Weights of a small transformer language model.
Size: 4 heads of 64, MLP 704 GeGLU.
Training: 135M tokens, 5653 steps.
Each number is 200 + 30 x the weight over its row's rms, rounded and kept within 0 to 999. Layers, rows and columns count from 0. The size before them is the row's rms in percent of the matrix's.

# down: layer 6 MLP down (transposed), 704x256, rms 0.275, rows 254-257, columns 128-255
# gate: layer 6 MLP gate, 704x256, rms 0.295, rows 255-258, columns 128-255
# up: layer 6 MLP up, 704x256, rms 0.299, rows 255-257, columns 128-255
down254,099,159,222,249,212,224,203,191,193,242,226,263,220,157,149,140,206,214,188,165,223,221,214,203,156,211,207,167,227,243,176,189,202,188,216,199,188,183,186,277,149,198,180,226,154,189,215,203,189,242,182,219,182,144,170,204,103,203,157,211,194,251,244,199,194,234,200,227,153,156,197,176,205,241,214,173,232,159,170,210,206,227,230,206,173,157,204,127,214,212,197,184,162,168,240,229,169,199,200,230,208,218,194,205,220,180,180,230,202,209,190,204,209,167,216,218,228,227,162,202,188,213,239,204,160,204,255,197,198
gate255,097,155,202,174,208,158,217,156,171,189,178,200,182,173,239,156,183,202,159,257,167,261,195,185,228,173,202,171,219,206,177,217,221,216,225,201,161,232,198,194,228,205,223,197,202,171,157,210,259,179,248,255,201,207,201,187,195,139,203,146,224,191,202,214,199,232,204,262,186,205,157,214,189,218,222,185,188,187,230,186,180,165,205,200,256,237,244,151,177,205,239,169,173,142,171,208,213,217,204,183,189,222,289,255,180,159,248,245,217,218,214,184,189,209,239,179,193,235,203,185,172,207,218,130,213,206,192,170,211
up255,093,223,190,257,204,193,224,205,249,150,201,218,205,230,174,198,181,201,165,219,157,238,252,229,199,165,219,228,208,179,160,202,167,166,176,184,235,237,177,145,154,204,153,195,244,198,159,164,122,198,171,185,180,134,198,257,237,223,208,177,191,190,220,155,179,193,178,208,154,194,202,191,186,227,175,206,240,200,222,252,194,222,221,213,203,182,187,181,160,179,233,199,179,234,103,214,157,246,247,221,183,204,184,172,210,169,159,226,211,167,214,244,213,216,188,149,221,182,202,154,215,227,262,237,207,202,217,219,168
down255,097,203,237,211,142,192,184,248,224,154,228,228,189,216,115,224,233,213,195,200,156,208,199,215,233,173,201,192,176,216,185,177,183,197,172,235,238,222,221,230,209,214,203,242,186,190,216,225,222,200,156,234,139,154,206,215,198,225,218,200,241,199,221,182,195,145,186,201,222,186,162,212,153,155,167,173,193,223,151,180,240,201,198,176,188,185,179,208,230,180,188,200,175,195,152,230,233,160,234,198,199,210,177,226,271,172,150,226,217,183,212,160,189,150,172,143,207,220,223,203,200,201,163,206,206,172,174,206,251
gate256,100,198,198,180,218,165,213,229,168,188,242,181,210,233,146,244,232,189,205,180,195,220,175,183,190,243,203,185,183,226,165,169,182,177,155,238,181,235,215,143,196,174,163,123,202,167,199,199,196,202,235,205,204,198,173,172,221,191,205,170,184,215,170,248,154,189,205,216,222,197,184,164,227,158,223,227,194,207,187,213,210,183,206,290,292,227,189,155,225,180,179,213,234,239,136,168,198,240,202,185,210,234,198,233,173,189,169,212,146,193,200,210,243,175,293,193,144,225,204,224,198,219,149,192,239,195,253,220,239
up256,101,194,208,202,223,195,191,201,188,202,176,239,138,225,195,175,249,222,196,148,202,159,163,236,234,181,196,185,156,295,218,225,191,162,237,185,147,194,206,232,227,182,198,214,237,215,191,245,178,165,176,133,183,179,234,211,155,160,249,218,186,205,191,195,211,221,129,193,224,215,206,199,213,196,221,222,194,215,180,200,184,168,140,196,247,259,183,184,217,184,252,237,168,177,205,217,203,222,207,138,208,227,152,212,173,189,150,164,198,141,215,207,174,244,184,171,185,167,207,156,180,210,171,173,236,152,175,196,213
down256,101,233,156,213,185,216,223,202,208,202,217,189,223,215,211,187,226,239,175,172,146,226,194,204,219,242,227,199,145,273,223,158,173,205,217,153,210,184,172,228,211,263,187,227,187,226,187,175,213,196,246,239,222,231,203,218,195,245,214,237,168,182,196,169,195,168,203,206,162,170,169,257,220,198,211,175,191,200,211,198,140,223,195,153,160,205,186,197,214,171,180,246,162,265,233,185,196,210,178,162,199,210,162,174,211,213,202,250,190,165,196,176,173,200,163,221,237,206,188,182,213,260,181,223,181,214,156,167,205
gate257,099,200,201,199,190,211,184,230,147,253,229,223,230,167,171,252,286,231,215,202,200,185,203,239,212,204,111,193,165,229,182,176,200,253,196,198,156,199,204,177,190,173,185,180,241,230,200,188,226,189,190,176,223,182,210,196,161,213,185,188,180,185,207,177,234,177,177,178,254,226,215,144,204,160,211,203,219,254,258,226,215,149,202,149,222,230,258,276,161,209,237,212,191,183,168,217,185,208,273,147,179,241,190,220,199,187,240,191,159,238,180,141,209,220,184,172,194,221,178,188,203,170,194,229,155,230,254,184,244
up257,100,159,138,225,200,191,242,195,167,195,233,217,163,198,249,179,247,183,239,186,246,212,193,200,214,189,250,179,166,198,227,250,245,196,184,208,199,218,213,216,252,211,188,206,207,176,202,210,223,196,188,231,176,181,199,205,201,218,183,144,217,191,181,208,175,201,197,218,178,167,153,203,186,258,238,166,154,197,171,185,189,224,231,220,227,176,181,177,170,210,218,214,203,148,195,245,195,202,230,226,204,134,188,167,162,200,186,184,212,165,221,202,209,197,179,200,216,175,218,168,157,169,242,168,240,250,209,143,222
down257,096,248,182,162,209,258,236,180,180,208,208,187,169,221,192,200,254,229,230,137,211,205,208,232,232,194,246,224,227,167,192,210,203,196,198,187,158,196,217,220,212,180,182,221,172,224,181,211,216,197,192,235,251,249,210,182,266,180,217,251,210,178,230,159,156,220,217,177,221,173,203,241,206,224,205,215,187,182,228,195,183,243,188,208,220,170,133,236,194,203,204,193,177,194,192,206,240,215,211,225,161,248,225,188,158,210,196,200,174,161,177,186,191,246,195,213,190,152,179,202,157,254,210,201,156,149,205,184,215
gate258,089,226,201,238,207,222,201,187,179,209,173,205,208,168,146,179,184,196,172,214,171,240,183,207,115,261,180,205,166,219,217,181,185,222,177,157,193,182,117,174,209,154,173,253,185,237,242,209,217,228,169,135,251,187,206,173,174,213,183,194,220,165,215,205,200,234,227,202,215,222,217,223,191,226,211,231,228,159,151,208,186,221,216,159,219,203,211,185,179,184,222,205,220,169,224,192,237,221,174,178,237,181,147,162,172,163,172,230,228,217,232,164,177,209,183,189,160,256,230,188,217,184,211,172,187,221,165,151,202